config = dict(
    head_dim=64,
    intermediate_size=2304,
    positions='learned',
    qk_norm=False,
    init_std_qkv=0.0186,
    init_std_down=0.00182,
    learning_rate=0.000516,
    beta2=0.95,
    weight_decay=0.35,
    warmup_steps=203,
    schedule='wsd',
    final_lr_fraction=0.0,
    batch_tokens=131072,
)
Each number is 200 + 40 x the weight over its row's rms, rounded and kept within 0 to 999. Layers, rows and columns count from 0. The size before them is the row's rms in percent of the matrix's.

# layer 2 MLP up, 2304x576, rms 0.0162, rows 479-551, columns 480-527
169,222,186,226,236,165,161,207,204,236,174,159,177,94,196,152,190,191,194,192,251,229,173,168,247,177,162,164,209,191,203,213,180,154,197,159,235,197,194,170,127,197,289,210,178,166,182,127,216
070,227,228,204,200,208,184,238,204,231,188,264,205,161,229,148,213,262,252,182,199,198,280,240,170,176,197,282,153,262,197,222,175,284,242,262,122,193,252,256,208,196,220,238,215,152,254,178,265
179,169,169,202,228,165,152,259,223,214,169,155,144,161,152,206,200,109,214,217,192,164,140,162,221,168,170,174,161,271,243,248,179,204,160,182,178,210,220,151,162,139,202,161,208,194,192,169,178
175,237,221,194,182,186,150,225,170,213,175,144,228,191,200,173,217,213,216,238,230,196,145,230,280,215,129,181,183,175,237,330,181,183,273,175,283,257,148,148,259,164,203,231,182,269,115,250,149
070,128,172,195,244,211,218,150,246,143,183,254,141,189,231,156,234,167,166,198,165,199,170,176,232,155,279,161,214,173,175,223,229,188,255,177,210,181,197,175,130,193,171,182,176,228,262,181,205
094,168,229,195,172,218,285,216,241,197,152,187,157,250,184,194,211,169,237,208,213,244,208,151,226,177,217,219,181,253,217,220,263,181,199,211,235,189,241,269,161,207,201,192,197,202,204,136,178
071,185,150,245,182,253,295,162,171,160,194,200,241,253,226,235,154,277,178,222,171,237,220,205,229,223,230,164,244,129,245,221,199,157,185,185,240,207,154,159,208,187,158,208,214,160,172,232,198
069,191,186,182,114,135,227,185,223,210,244,240,224,166,188,160,164,192,128,215,184,250,223,197,245,228,232,244,199,216,209,183,206,232,211,198,193,195,220,183,231,158,205,176,156,206,194,193,202
067,164,275,265,175,246,216,129,169,223,195,187,196,212,194,257,131,204,199,175,257,176,132,172,135,189,126,215,212,243,211,185,116,147,254,174,193,230,214,224,194,219,170,161,241,170,198,228,162
064,133,183,220,277,193,183,228,215,218,211,198,270,165,131,197,175,121,209,180,220,220,189,195,177,99,202,283,214,172,166,199,225,171,164,219,169,154,249,172,125,219,211,154,190,196,190,253,208
075,201,195,222,211,230,194,239,216,233,195,174,154,246,214,224,185,199,153,169,258,195,161,251,187,185,218,156,182,202,163,263,249,244,183,177,243,239,145,206,214,223,180,144,202,138,187,201,211
075,222,246,96,169,189,144,134,176,126,234,187,207,239,193,257,265,239,165,244,159,185,213,174,219,178,171,161,168,173,215,252,192,171,213,252,175,187,104,239,194,247,107,276,198,242,254,198,124
072,171,244,225,142,213,162,255,149,192,184,156,185,272,161,198,208,199,165,169,216,252,171,170,183,205,186,182,215,217,172,170,228,159,188,205,189,169,185,193,235,210,179,214,212,266,226,187,245
075,187,218,210,179,166,185,216,183,150,149,196,168,185,236,183,228,181,221,244,118,162,191,208,223,203,215,214,221,170,186,156,205,153,217,145,241,233,216,171,108,181,225,232,208,125,217,254,285
151,202,137,192,211,191,289,246,231,239,208,222,207,193,225,170,176,194,243,159,187,195,150,205,228,220,187,192,197,172,193,222,190,193,219,184,202,160,149,165,215,198,200,222,134,173,262,252,188
067,224,162,156,165,217,253,148,256,264,204,247,230,135,115,192,174,234,217,198,253,218,206,178,189,208,241,208,208,226,207,194,176,197,165,167,97,215,172,270,158,206,168,204,183,204,255,118,132
067,285,148,193,226,155,155,178,260,225,213,183,229,213,163,153,206,174,169,234,169,196,146,180,225,261,159,165,227,187,158,244,256,194,159,243,217,223,227,270,202,125,137,206,162,179,221,174,68
065,77,209,126,180,202,201,157,169,227,260,215,225,182,192,203,177,182,201,211,178,124,255,149,115,161,189,206,154,200,202,200,234,288,178,168,107,222,137,235,217,309,200,194,162,261,267,154,233
068,201,193,159,195,94,146,283,231,168,229,169,191,178,142,216,160,224,239,295,177,201,197,165,225,218,237,213,172,261,184,184,162,182,182,198,219,184,185,128,190,153,231,218,213,198,135,199,245
072,216,208,168,191,150,167,166,149,212,178,224,221,163,204,170,211,162,263,211,227,231,201,215,127,158,216,165,229,206,131,234,196,128,156,212,240,247,205,203,180,184,201,143,185,236,246,197,164
069,193,230,180,274,133,271,203,209,245,204,163,245,252,195,343,189,129,226,187,262,212,161,233,192,113,153,144,198,204,195,155,152,189,286,216,183,207,170,192,180,211,199,178,193,253,241,185,229
068,154,187,198,106,161,213,200,161,239,148,214,184,204,256,231,235,221,182,111,226,152,136,234,195,188,159,206,192,237,160,179,142,247,204,193,169,180,336,221,220,217,177,201,272,220,184,221,208
067,155,246,232,205,212,151,182,249,189,173,225,126,251,164,125,136,230,195,173,159,98,198,196,223,193,197,205,242,170,216,125,177,280,174,111,253,309,195,124,251,236,203,239,159,210,197,162,206
071,226,231,214,209,244,160,98,246,213,212,250,216,279,236,219,207,169,230,157,173,148,247,197,235,158,184,189,193,172,220,218,268,261,264,227,214,182,126,231,209,168,213,119,149,206,223,187,129
071,237,287,111,218,204,138,196,257,247,194,195,195,231,192,223,266,129,179,121,184,253,214,167,177,189,210,224,193,181,198,269,178,203,196,158,190,146,197,293,217,170,192,190,221,189,217,213,236
074,166,205,176,160,241,208,260,234,207,179,99,148,203,226,211,161,237,229,211,204,190,203,172,290,233,248,218,194,224,161,206,176,191,193,142,202,216,218,152,182,160,198,124,128,226,204,63,235
069,173,218,227,157,242,195,213,180,205,240,209,174,182,216,186,235,174,177,143,206,155,212,206,205,175,173,69,269,170,143,276,146,136,184,316,185,200,181,171,180,155,272,116,207,154,237,180,234
177,151,290,183,161,200,180,223,232,155,162,237,202,246,228,193,185,208,241,209,245,226,190,287,112,200,209,171,202,107,184,168,205,207,256,257,154,209,199,142,188,185,251,190,125,134,211,254,180
138,215,136,252,240,206,224,192,211,261,136,120,174,211,174,202,168,177,195,215,210,103,236,149,205,171,232,213,211,242,196,307,168,173,160,289,277,252,226,146,189,245,204,192,216,242,157,177,166
092,159,185,275,199,216,188,166,186,184,209,130,197,190,198,269,202,156,199,211,223,147,198,198,180,188,175,207,229,186,252,193,144,248,183,243,222,184,239,274,197,219,230,342,238,172,228,210,157
149,211,169,227,245,243,215,195,237,222,262,163,165,194,230,280,225,183,158,157,245,199,207,151,259,164,146,243,191,212,275,201,143,211,215,164,226,157,188,175,233,161,173,217,207,262,214,130,207
162,248,173,215,222,247,162,162,214,226,190,173,236,177,137,196,224,262,151,220,143,148,183,174,218,71,150,181,168,145,229,204,144,159,277,193,275,207,138,120,105,206,234,257,205,242,149,161,209
072,188,202,211,211,153,189,250,247,182,209,200,255,160,187,213,147,239,187,186,311,134,230,183,213,116,225,166,173,170,234,199,180,83,196,191,213,179,210,265,192,219,195,178,177,218,208,110,230
066,157,190,222,256,269,160,189,244,180,175,178,214,238,211,191,193,231,137,197,219,241,237,102,121,143,204,182,110,207,217,145,203,125,248,210,216,199,216,206,189,199,228,206,151,205,246,202,176
067,263,234,213,206,187,98,102,210,253,182,221,229,228,200,214,276,217,140,191,223,185,243,200,143,241,242,203,225,215,117,217,230,190,261,202,176,214,241,206,154,224,192,178,220,133,147,236,239
180,232,150,178,173,207,203,196,228,185,229,200,201,155,174,180,244,179,148,172,193,195,116,258,271,121,196,210,162,190,300,199,190,168,278,179,219,197,164,123,172,176,197,218,176,233,168,196,206
071,220,218,242,208,206,199,247,233,220,219,225,193,203,184,208,205,238,184,190,235,167,212,197,140,153,172,171,227,208,222,190,218,223,169,308,220,191,239,144,177,185,217,264,197,249,233,232,194
067,263,244,239,196,256,248,275,200,135,160,163,220,199,183,209,242,177,176,239,226,195,200,236,236,262,179,241,229,243,234,229,200,204,134,107,152,204,236,186,162,190,166,209,223,215,239,221,288
073,253,219,143,229,198,209,189,240,193,182,164,256,207,243,219,197,115,215,189,241,216,183,207,283,244,227,234,186,178,210,170,237,213,233,206,269,184,199,224,180,173,253,130,150,220,235,219,242
187,215,204,229,168,161,185,195,179,271,164,158,151,131,201,159,189,226,184,175,228,222,156,197,291,141,166,197,152,182,213,198,155,150,169,190,230,187,171,186,97,188,268,230,187,135,164,174,224
070,247,213,220,191,257,171,170,197,168,231,189,163,217,198,241,253,186,221,251,118,156,177,187,120,185,197,281,137,280,127,256,193,205,216,205,204,202,216,213,231,218,176,123,179,188,207,186,229
138,160,177,182,202,215,80,218,293,202,169,118,207,205,205,254,165,198,245,196,228,230,193,240,213,197,198,212,229,226,164,157,178,173,207,124,284,188,215,234,179,259,225,247,171,196,197,144,284
114,228,211,203,195,220,231,220,218,277,120,186,173,164,131,138,270,189,191,187,132,241,177,221,252,181,204,201,114,125,243,195,205,177,167,222,180,213,171,218,151,196,156,143,227,296,212,143,169
069,175,221,132,205,172,208,201,181,172,168,250,209,120,140,158,165,280,235,175,190,146,223,183,232,288,191,183,197,180,217,135,188,235,168,150,196,193,175,156,116,242,213,243,181,147,164,240,173
154,189,229,243,168,198,153,230,211,163,223,173,205,151,243,253,223,211,133,218,191,178,186,240,229,172,245,184,205,152,306,241,216,218,228,218,198,275,156,115,176,199,186,231,188,179,172,187,198
071,142,203,251,201,176,220,196,226,161,203,165,146,271,219,157,183,158,292,242,191,178,168,182,194,240,122,270,196,191,170,188,280,224,155,150,255,218,256,230,210,174,202,207,252,161,218,242,183
073,237,183,186,199,171,208,176,192,167,106,198,151,189,142,188,167,173,259,143,168,211,181,340,281,182,182,278,237,127,218,254,148,293,260,160,200,221,252,140,200,239,205,182,217,196,134,211,213
065,182,172,251,194,210,272,145,178,233,198,197,249,179,232,122,220,201,266,178,221,247,222,82,141,234,193,187,145,238,217,169,141,209,207,221,159,211,221,202,160,178,221,261,215,172,200,178,105
164,136,145,153,228,174,241,189,233,197,164,193,140,270,245,240,156,254,241,197,238,149,227,226,196,165,197,196,295,244,249,212,222,210,233,159,247,148,198,268,184,122,195,232,216,168,208,227,216
079,189,177,228,167,151,222,181,195,273,165,153,153,177,111,201,152,195,216,170,154,143,173,186,156,268,163,248,155,248,198,214,237,160,142,164,232,217,148,212,223,262,155,156,218,129,221,200,202
076,230,176,152,190,245,213,228,162,178,228,213,166,195,191,157,258,227,158,262,186,156,202,197,225,268,215,192,264,236,223,204,240,160,160,179,219,253,149,217,190,194,136,168,201,221,183,235,136
078,226,192,202,222,208,246,179,194,149,215,169,238,189,220,220,195,223,228,193,149,199,158,212,244,190,281,287,212,204,198,163,163,210,166,218,166,222,202,223,248,205,255,84,160,224,200,212,188
070,236,250,228,265,176,143,273,255,204,206,160,144,202,220,172,187,185,251,148,252,164,124,156,237,167,185,152,221,134,219,231,175,128,275,232,193,193,193,155,176,208,273,239,245,187,257,295,230
161,159,207,237,197,172,175,259,148,216,200,180,147,128,193,208,212,206,148,213,173,186,101,184,223,205,170,168,191,234,192,230,165,210,224,108,277,216,226,159,216,134,326,188,204,182,200,194,165
069,249,259,142,152,160,209,159,229,269,203,235,174,223,224,247,196,159,184,220,222,150,194,172,177,200,226,263,218,245,218,207,221,194,241,205,168,156,247,171,247,178,202,220,192,206,212,160,274
073,161,190,163,199,231,266,218,285,345,221,194,213,235,271,204,213,262,252,198,235,193,269,179,217,151,153,364,188,204,186,157,209,225,144,177,207,69,246,147,252,188,183,164,218,174,135,207,240
072,184,199,137,220,151,180,269,213,210,141,154,222,203,160,216,236,214,287,173,184,178,277,230,151,177,206,116,233,222,201,213,159,196,264,224,259,223,213,117,212,204,221,249,154,206,247,231,221
076,242,169,201,195,240,228,206,155,199,194,168,178,219,151,132,209,86,160,213,237,254,264,162,242,271,168,193,172,191,193,209,207,190,262,224,177,190,220,213,173,222,252,184,158,167,165,273,232
071,185,222,196,248,118,257,132,241,269,181,241,158,225,166,205,242,218,284,154,173,286,185,223,218,185,107,208,171,186,186,233,228,188,149,308,161,196,183,237,256,296,212,147,270,142,126,221,214
069,206,256,242,213,205,188,289,182,253,220,221,345,215,228,221,194,217,233,144,172,251,156,143,240,221,212,185,167,188,237,216,169,271,223,215,258,187,229,226,251,86,235,186,159,237,228,165,214
071,281,255,151,267,157,266,269,207,264,205,163,250,227,342,217,200,234,189,192,141,206,162,114,176,192,239,199,206,269,258,203,239,216,167,267,215,220,242,271,212,231,258,238,224,241,231,194,242
076,216,170,182,161,218,184,132,196,170,232,170,176,168,235,243,212,222,146,125,178,171,203,240,201,199,208,315,133,192,184,168,182,118,195,243,224,175,179,209,161,160,173,116,201,95,262,167,213
116,191,180,197,137,167,134,268,252,294,183,143,194,159,169,184,189,178,199,140,246,173,125,174,204,223,123,143,196,134,211,233,196,113,219,140,251,187,212,202,154,149,234,269,192,136,186,146,262
166,227,216,196,166,148,204,220,159,256,139,163,167,134,184,183,230,206,235,204,269,156,212,177,224,179,174,194,125,155,192,192,176,169,193,100,187,275,212,285,190,179,200,166,168,153,114,165,201
070,162,220,273,205,170,183,225,207,244,266,192,139,256,182,248,156,183,170,126,251,220,178,246,181,192,183,182,168,211,233,176,260,163,201,170,252,234,248,228,147,184,150,193,178,216,201,199,201
074,115,207,280,206,190,191,221,187,214,265,215,168,173,284,299,149,206,256,186,336,173,127,171,161,130,223,112,236,226,145,210,216,161,134,245,257,214,248,183,156,202,130,232,206,234,206,148,235
067,143,233,201,220,231,208,203,182,212,183,251,203,192,264,205,204,213,267,252,188,178,186,223,196,188,180,141,115,215,162,198,267,227,153,221,219,259,279,134,177,233,221,262,172,290,185,207,217
139,269,229,251,209,185,232,219,212,244,159,190,154,86,178,99,202,209,179,204,163,173,188,184,231,181,207,231,157,253,222,235,167,204,187,226,217,252,189,215,142,248,218,237,204,193,242,184,174
085,222,110,143,259,232,146,237,195,260,183,215,157,153,179,201,262,177,212,195,328,240,135,157,201,273,193,191,174,192,179,197,243,185,228,212,212,220,125,132,204,224,212,239,249,271,217,178,245
070,192,236,202,220,167,138,194,198,195,143,135,249,167,195,177,177,215,188,239,151,224,261,126,174,169,215,194,154,184,214,238,106,190,222,192,200,138,229,233,206,173,304,225,137,190,156,175,195
070,201,112,231,205,262,275,230,234,238,217,189,111,214,176,112,209,106,218,194,217,229,189,241,265,182,239,194,196,254,190,154,209,170,241,246,181,230,192,197,272,247,173,223,123,149,141,232,124
070,182,205,218,163,248,234,221,177,186,163,187,215,132,165,220,253,187,166,167,213,102,226,216,210,217,171,228,163,201,153,195,217,178,112,173,262,184,95,234,243,174,106,180,234,199,220,180,204
072,172,236,211,187,218,227,211,117,196,190,190,93,175,225,219,207,224,241,191,230,194,227,244,185,239,206,185,242,224,270,186,207,187,284,183,217,161,183,234,220,265,251,225,210,236,227,197,188
# layer 2 MLP down (transposed), 2304x576, rms 0.00569, rows 479-550, columns 480-527
158,221,161,142,242,190,195,213,304,173,190,162,221,277,227,202,195,163,175,201,245,192,183,222,253,178,179,174,153,181,195,182,248,215,214,156,206,199,188,150,200,92,212,236,179,181,175,174,174
069,219,183,241,201,259,203,238,204,188,239,201,190,216,283,216,209,182,196,166,237,221,157,201,149,169,125,214,141,117,201,196,254,176,170,146,214,154,149,215,208,257,315,223,217,213,165,166,146
156,251,238,252,140,198,246,233,183,231,272,210,204,210,201,243,223,194,284,215,249,162,274,170,191,218,223,200,196,258,111,131,209,195,230,202,166,260,274,151,164,224,133,227,179,195,201,230,196
217,201,194,204,250,204,188,148,232,217,241,202,230,197,188,178,204,277,206,205,202,236,250,208,175,191,248,196,226,120,238,199,261,162,123,255,139,254,146,228,193,221,165,167,212,290,151,146,200
079,194,223,76,201,188,223,198,192,202,188,186,197,228,186,196,193,223,177,155,152,173,173,246,214,276,144,200,165,272,236,172,179,210,278,188,209,189,193,236,267,221,197,181,178,227,226,185,265
088,238,189,211,214,229,204,129,78,222,197,165,221,257,225,201,164,255,212,215,143,201,199,225,179,285,266,186,252,184,166,145,210,207,111,221,194,187,211,201,312,237,156,211,186,222,180,168,140
079,239,287,102,181,135,103,183,207,205,265,225,138,125,186,193,288,245,195,163,271,126,177,176,204,140,181,207,181,208,189,204,143,154,209,226,141,236,243,228,221,273,210,255,115,196,211,152,165
077,190,202,169,268,192,136,129,177,203,115,147,240,179,249,152,237,212,324,180,220,197,184,156,170,202,244,209,163,187,215,220,146,122,207,255,223,193,269,148,100,222,167,171,157,245,236,237,210
073,232,143,184,258,199,207,156,190,199,235,179,190,145,136,190,243,187,178,168,155,242,214,184,206,239,216,243,152,165,240,196,255,262,181,253,72,139,254,257,149,175,193,238,166,247,152,159,240
067,273,198,221,211,189,261,199,223,173,189,199,167,187,247,181,186,214,200,130,206,190,233,227,292,292,174,223,191,172,240,158,149,200,236,187,215,202,240,190,226,136,228,282,152,169,191,112,213
085,202,147,148,209,145,177,195,159,173,196,236,186,138,212,229,225,234,235,171,119,228,245,225,199,219,170,163,191,265,225,149,198,189,227,230,137,213,205,233,166,175,189,237,196,259,234,202,202
084,228,122,234,239,197,244,122,227,219,202,249,141,196,197,172,166,194,189,165,150,232,186,175,169,161,172,164,261,216,155,181,169,199,164,206,258,220,158,110,230,125,285,137,206,215,187,177,205
089,250,138,140,211,163,161,142,254,206,182,218,193,128,207,241,151,202,191,235,192,232,121,233,201,187,238,214,214,206,190,210,199,179,273,244,196,233,175,215,136,128,224,191,167,128,159,236,226
089,163,178,204,206,192,161,226,250,279,231,209,261,201,261,190,204,207,231,218,263,191,219,200,175,256,137,196,207,128,251,186,223,232,206,188,170,209,208,152,203,211,165,172,165,244,200,172,180
106,142,203,143,209,197,168,153,166,215,206,203,177,181,195,149,235,147,193,261,130,202,232,201,224,225,250,256,257,191,205,193,183,186,229,186,267,240,175,201,177,183,147,193,219,197,243,200,205
067,200,217,239,233,185,265,189,140,168,142,196,171,215,212,218,186,106,183,192,164,224,242,281,229,203,96,230,157,225,190,235,228,200,222,248,267,189,231,276,243,199,207,285,222,180,126,225,248
062,142,216,208,171,247,181,208,128,174,202,186,199,176,196,264,141,178,202,212,167,253,180,207,224,154,192,216,232,226,181,179,96,220,199,222,217,158,103,136,166,252,286,136,221,192,169,127,264
073,308,235,185,245,159,229,220,223,142,116,248,205,242,251,214,185,218,300,188,204,232,134,224,184,192,226,237,200,189,175,222,172,167,219,166,228,146,232,228,194,166,272,227,236,201,169,205,188
078,152,255,195,193,240,258,213,139,209,174,240,191,216,220,198,230,154,219,191,193,166,202,282,143,210,188,223,251,189,183,173,208,207,232,181,171,212,190,228,183,159,161,239,245,227,250,246,186
087,143,151,281,252,165,206,187,195,188,189,272,190,281,151,209,191,212,152,217,151,163,189,223,186,195,137,226,183,176,202,200,213,228,211,202,204,178,165,182,247,148,186,180,213,243,169,253,185
072,196,131,170,167,200,176,200,186,227,190,199,147,151,271,121,252,264,188,191,167,212,199,179,141,171,238,180,212,192,195,246,205,192,168,186,237,167,178,214,177,171,206,193,202,223,140,279,263
078,215,182,192,168,253,198,197,220,126,227,203,165,204,212,140,145,145,235,240,183,174,250,171,185,198,237,151,155,136,249,193,275,155,226,228,204,275,167,218,220,184,196,193,164,188,214,156,219
073,290,158,213,190,179,227,150,178,172,204,176,228,170,210,258,203,232,249,204,224,256,245,239,202,169,202,210,180,188,187,250,238,167,199,182,155,72,195,202,94,261,209,203,168,207,179,175,149
078,173,163,183,217,167,263,216,174,233,185,206,205,156,139,169,174,222,256,231,192,222,136,181,266,210,192,158,204,181,213,159,122,158,172,127,199,150,223,189,198,220,265,145,252,260,215,182,271
073,159,161,254,203,292,231,223,117,251,240,266,249,168,172,230,140,218,170,211,240,230,174,219,271,289,163,216,256,189,237,246,156,219,199,193,231,217,184,128,208,124,276,242,128,176,193,207,154
082,251,172,202,216,224,221,130,171,165,184,224,180,151,153,139,237,167,140,233,254,140,198,176,142,220,130,208,232,140,137,194,223,207,202,263,220,214,144,166,206,222,207,239,217,179,213,301,186
073,271,193,135,223,199,190,172,221,151,181,238,226,264,118,185,182,188,228,238,210,232,218,282,189,247,172,278,132,181,227,210,196,247,205,195,233,215,151,235,278,162,210,292,135,233,159,250,272
128,225,206,247,217,238,253,182,238,176,230,209,169,202,274,219,218,256,256,198,185,196,281,210,153,204,234,213,220,85,244,168,229,133,212,205,165,193,225,208,187,239,293,222,175,67,196,172,222
142,195,202,191,189,213,173,203,249,171,253,260,213,236,178,209,177,162,322,201,199,214,259,213,206,169,217,215,221,169,223,192,272,173,109,215,205,166,152,219,220,141,120,265,230,204,193,284,190
095,228,176,177,97,217,197,184,207,141,237,221,211,251,141,164,114,206,115,167,172,203,270,256,152,198,307,185,254,162,213,186,188,153,249,179,215,134,152,218,251,212,230,187,221,222,189,222,199
108,196,210,221,130,238,241,213,156,194,180,216,259,233,201,278,141,210,118,199,184,129,152,237,152,210,178,213,228,141,183,179,241,181,130,249,220,201,198,274,257,195,223,269,147,283,251,123,254
150,260,129,152,223,262,206,157,170,236,225,198,218,158,265,177,143,247,237,169,245,154,102,214,220,121,150,140,230,202,224,120,172,187,180,210,133,105,106,192,119,168,203,178,142,266,253,158,250
070,258,241,165,162,146,224,198,122,159,164,204,199,214,184,273,174,147,194,188,130,255,181,210,294,230,164,200,307,178,124,283,222,279,226,225,197,114,234,183,280,154,203,255,213,262,219,193,156
061,193,239,237,204,153,244,235,162,239,224,211,230,195,181,201,225,211,250,212,154,215,151,175,192,232,235,270,196,189,196,209,157,195,176,138,186,144,142,186,150,202,234,186,222,224,248,175,215
068,163,153,198,232,248,217,191,272,147,201,198,199,162,245,228,148,219,193,189,142,243,208,174,252,179,189,180,202,200,217,274,162,187,85,179,288,195,280,188,237,146,167,233,201,246,188,247,215
144,290,181,244,230,189,171,140,217,236,205,182,148,202,243,149,263,275,221,169,179,144,124,189,225,198,210,211,255,176,219,165,229,168,311,190,167,181,219,215,183,241,255,182,185,247,209,144,186
077,259,188,146,206,166,253,167,202,202,207,179,155,225,228,232,187,171,106,172,142,216,143,153,274,217,196,197,151,163,238,218,176,224,207,106,198,191,151,263,255,188,247,143,254,166,195,178,193
076,181,163,173,208,190,185,189,221,233,193,155,235,149,235,218,136,180,251,177,192,233,219,170,245,214,235,194,239,170,151,189,155,155,193,268,242,173,201,198,178,217,202,107,208,197,203,185,136
090,163,131,226,127,253,227,265,232,227,288,213,163,215,228,165,201,193,247,216,193,161,218,149,196,186,240,182,208,254,193,222,221,180,205,171,173,238,222,175,211,212,163,206,226,230,179,114,223
136,251,194,123,274,218,228,215,238,146,192,191,186,260,244,190,185,201,177,189,199,200,191,166,285,232,153,161,149,175,204,169,253,227,255,191,231,200,111,185,258,153,216,255,209,153,200,186,209
076,165,197,215,188,233,212,154,198,178,197,168,184,158,249,155,206,131,178,130,306,236,171,192,192,196,194,183,231,170,204,119,221,195,188,233,182,250,183,148,185,163,211,254,251,264,168,212,219
104,239,228,181,201,241,281,127,266,228,195,163,188,247,230,114,188,215,189,204,204,200,185,194,254,156,150,118,183,176,255,233,228,199,206,145,191,218,161,186,170,215,250,163,199,211,141,186,251
134,217,232,176,185,175,257,101,170,190,140,193,225,205,198,181,151,148,218,184,189,203,274,222,211,231,230,177,258,260,120,208,191,231,223,148,276,149,174,93,258,219,173,242,200,146,174,166,170
073,199,195,218,203,204,124,169,219,219,205,155,205,251,344,196,201,144,168,181,199,236,156,203,234,131,174,229,175,244,170,225,240,175,133,263,194,128,182,207,224,183,165,150,210,182,182,219,269
145,242,183,139,158,207,202,214,145,214,180,180,242,163,217,183,187,262,170,165,208,144,195,236,222,282,171,190,250,121,249,152,244,185,224,214,152,153,211,250,229,195,213,180,159,296,241,168,220
080,211,155,170,160,169,205,200,184,183,268,165,213,224,271,228,251,275,139,170,185,228,190,225,175,200,268,164,210,144,271,254,152,187,205,251,178,207,183,173,189,239,230,177,175,194,197,182,239
080,167,205,211,145,217,89,245,139,224,251,173,258,226,190,248,254,202,115,200,234,242,262,180,150,224,190,147,169,220,163,252,190,146,199,252,236,169,200,255,150,235,194,124,232,190,215,232,130
070,220,243,163,242,164,184,203,220,174,239,186,179,259,188,252,203,188,98,164,137,166,175,192,195,180,252,195,223,216,183,206,170,218,219,249,157,210,216,247,230,205,209,137,196,164,277,221,272
159,188,237,189,232,239,162,174,178,241,226,213,219,201,187,116,259,175,186,190,223,290,252,225,160,151,169,137,194,224,193,192,231,192,199,202,275,201,238,200,120,135,204,156,169,179,135,226,172
098,223,187,190,214,184,183,170,224,114,176,180,234,257,272,176,178,183,174,212,219,281,188,229,195,139,248,155,204,165,191,138,178,220,225,280,157,183,204,168,196,162,258,164,250,247,200,120,217
085,175,220,209,210,193,133,128,192,210,145,175,232,252,251,245,136,190,226,246,208,178,315,154,221,117,211,241,161,184,170,223,218,185,255,187,234,127,190,182,222,203,190,184,183,208,232,164,232
090,225,136,169,189,207,178,248,254,232,205,222,193,209,246,163,164,114,164,184,254,272,236,164,119,176,192,187,185,185,177,234,223,188,214,217,253,190,202,213,224,172,170,212,239,170,183,175,173
081,138,102,174,207,235,169,200,178,194,190,198,237,163,105,136,190,195,110,256,163,190,201,189,226,219,190,209,197,360,174,113,265,194,167,176,241,251,206,215,216,112,84,167,272,243,161,160,213
174,163,219,301,207,137,260,224,143,192,172,169,210,220,167,176,230,239,241,216,139,101,184,222,207,243,184,260,184,207,178,229,164,177,246,268,247,211,211,264,156,155,273,203,183,156,187,170,165
072,195,195,225,198,202,180,207,164,153,221,197,247,197,207,266,251,219,245,198,230,232,204,191,187,178,101,194,143,167,185,202,189,140,198,179,213,182,161,194,109,246,273,161,249,133,89,218,180
086,200,241,205,211,231,246,248,119,127,191,198,165,192,195,187,248,142,178,215,213,168,115,138,240,211,260,191,184,180,248,233,188,204,270,177,170,242,180,214,120,159,212,206,192,216,241,185,216
076,192,130,213,203,206,220,160,197,137,169,226,190,182,183,256,150,129,156,203,197,245,161,236,250,230,146,258,145,179,217,242,228,213,126,208,156,211,214,229,186,176,168,199,175,194,205,151,176
092,145,200,204,210,189,179,220,239,201,186,174,202,186,110,204,181,256,201,192,210,102,145,200,130,176,263,181,123,270,226,188,270,184,135,223,200,236,230,172,165,170,112,211,177,196,195,153,210
068,244,219,182,190,245,222,225,190,188,190,260,220,248,189,171,257,209,132,193,210,212,162,140,171,237,226,203,175,175,166,178,213,199,215,142,235,178,170,201,215,158,258,229,132,220,251,189,169
077,145,197,144,142,156,214,222,230,190,192,158,148,249,204,157,172,217,284,229,225,157,229,174,238,186,246,212,254,244,163,195,178,207,227,220,272,183,229,151,243,235,256,221,305,175,226,191,255
078,203,127,227,228,211,150,172,219,201,238,192,197,159,205,152,195,197,258,238,236,124,222,266,195,210,190,184,172,177,210,219,195,209,209,185,229,175,105,145,210,184,197,165,213,172,160,281,153
089,159,268,222,179,162,213,224,177,257,243,267,224,159,207,139,154,174,281,205,210,234,234,170,236,216,169,171,212,223,242,204,176,238,186,230,182,154,233,153,269,175,257,251,200,248,175,168,229
186,226,267,159,221,229,229,206,323,176,187,187,228,158,229,191,222,176,149,275,109,198,206,218,198,194,205,177,205,161,225,180,215,298,199,176,182,230,210,214,158,195,232,157,252,191,212,205,173
150,165,152,103,231,190,201,221,251,145,166,202,217,197,275,222,83,153,234,200,213,213,250,267,248,158,197,169,217,241,214,187,189,254,158,197,209,128,232,169,177,151,191,224,180,242,252,203,195
072,179,182,146,217,135,228,189,209,174,179,201,224,218,210,199,220,170,159,227,187,137,209,171,175,218,283,253,257,182,265,260,215,162,150,210,209,187,224,228,264,219,210,171,246,269,178,212,172
097,230,175,163,191,145,233,164,209,230,165,231,254,252,172,206,188,197,173,219,133,152,276,230,212,251,187,200,214,236,199,204,174,253,261,216,205,184,161,208,235,128,234,274,181,153,192,274,200
073,216,154,212,209,215,238,170,221,219,205,203,264,216,172,208,216,175,196,151,179,190,218,191,238,225,237,259,258,262,174,206,153,122,197,219,237,193,164,246,125,214,199,111,195,135,197,236,189
213,203,202,139,241,195,178,178,195,216,212,188,194,219,163,191,149,165,185,106,179,238,218,213,187,187,255,150,227,207,187,150,237,118,229,179,176,186,191,206,186,219,202,162,226,223,171,232,242
090,199,153,246,205,241,201,202,177,137,256,209,287,262,227,178,153,195,239,197,139,227,250,270,173,171,203,210,235,211,200,157,218,218,174,258,173,246,239,154,196,151,251,215,165,241,164,193,198
076,225,162,158,206,229,331,167,202,185,214,210,150,196,208,216,228,208,201,197,212,217,143,210,201,194,192,231,225,233,247,196,231,156,244,183,164,243,164,212,218,214,182,123,202,197,230,234,246
067,174,238,136,231,174,138,188,167,142,96,138,232,239,182,246,166,222,132,227,115,254,181,125,151,152,192,181,208,146,203,185,190,183,158,213,205,174,295,193,189,123,174,178,232,179,226,111,260
068,146,217,176,211,264,123,194,229,141,153,247,229,261,207,251,244,175,244,156,185,206,116,244,190,140,165,167,179,211,192,206,212,159,198,248,196,163,201,241,198,198,249,240,180,176,165,177,232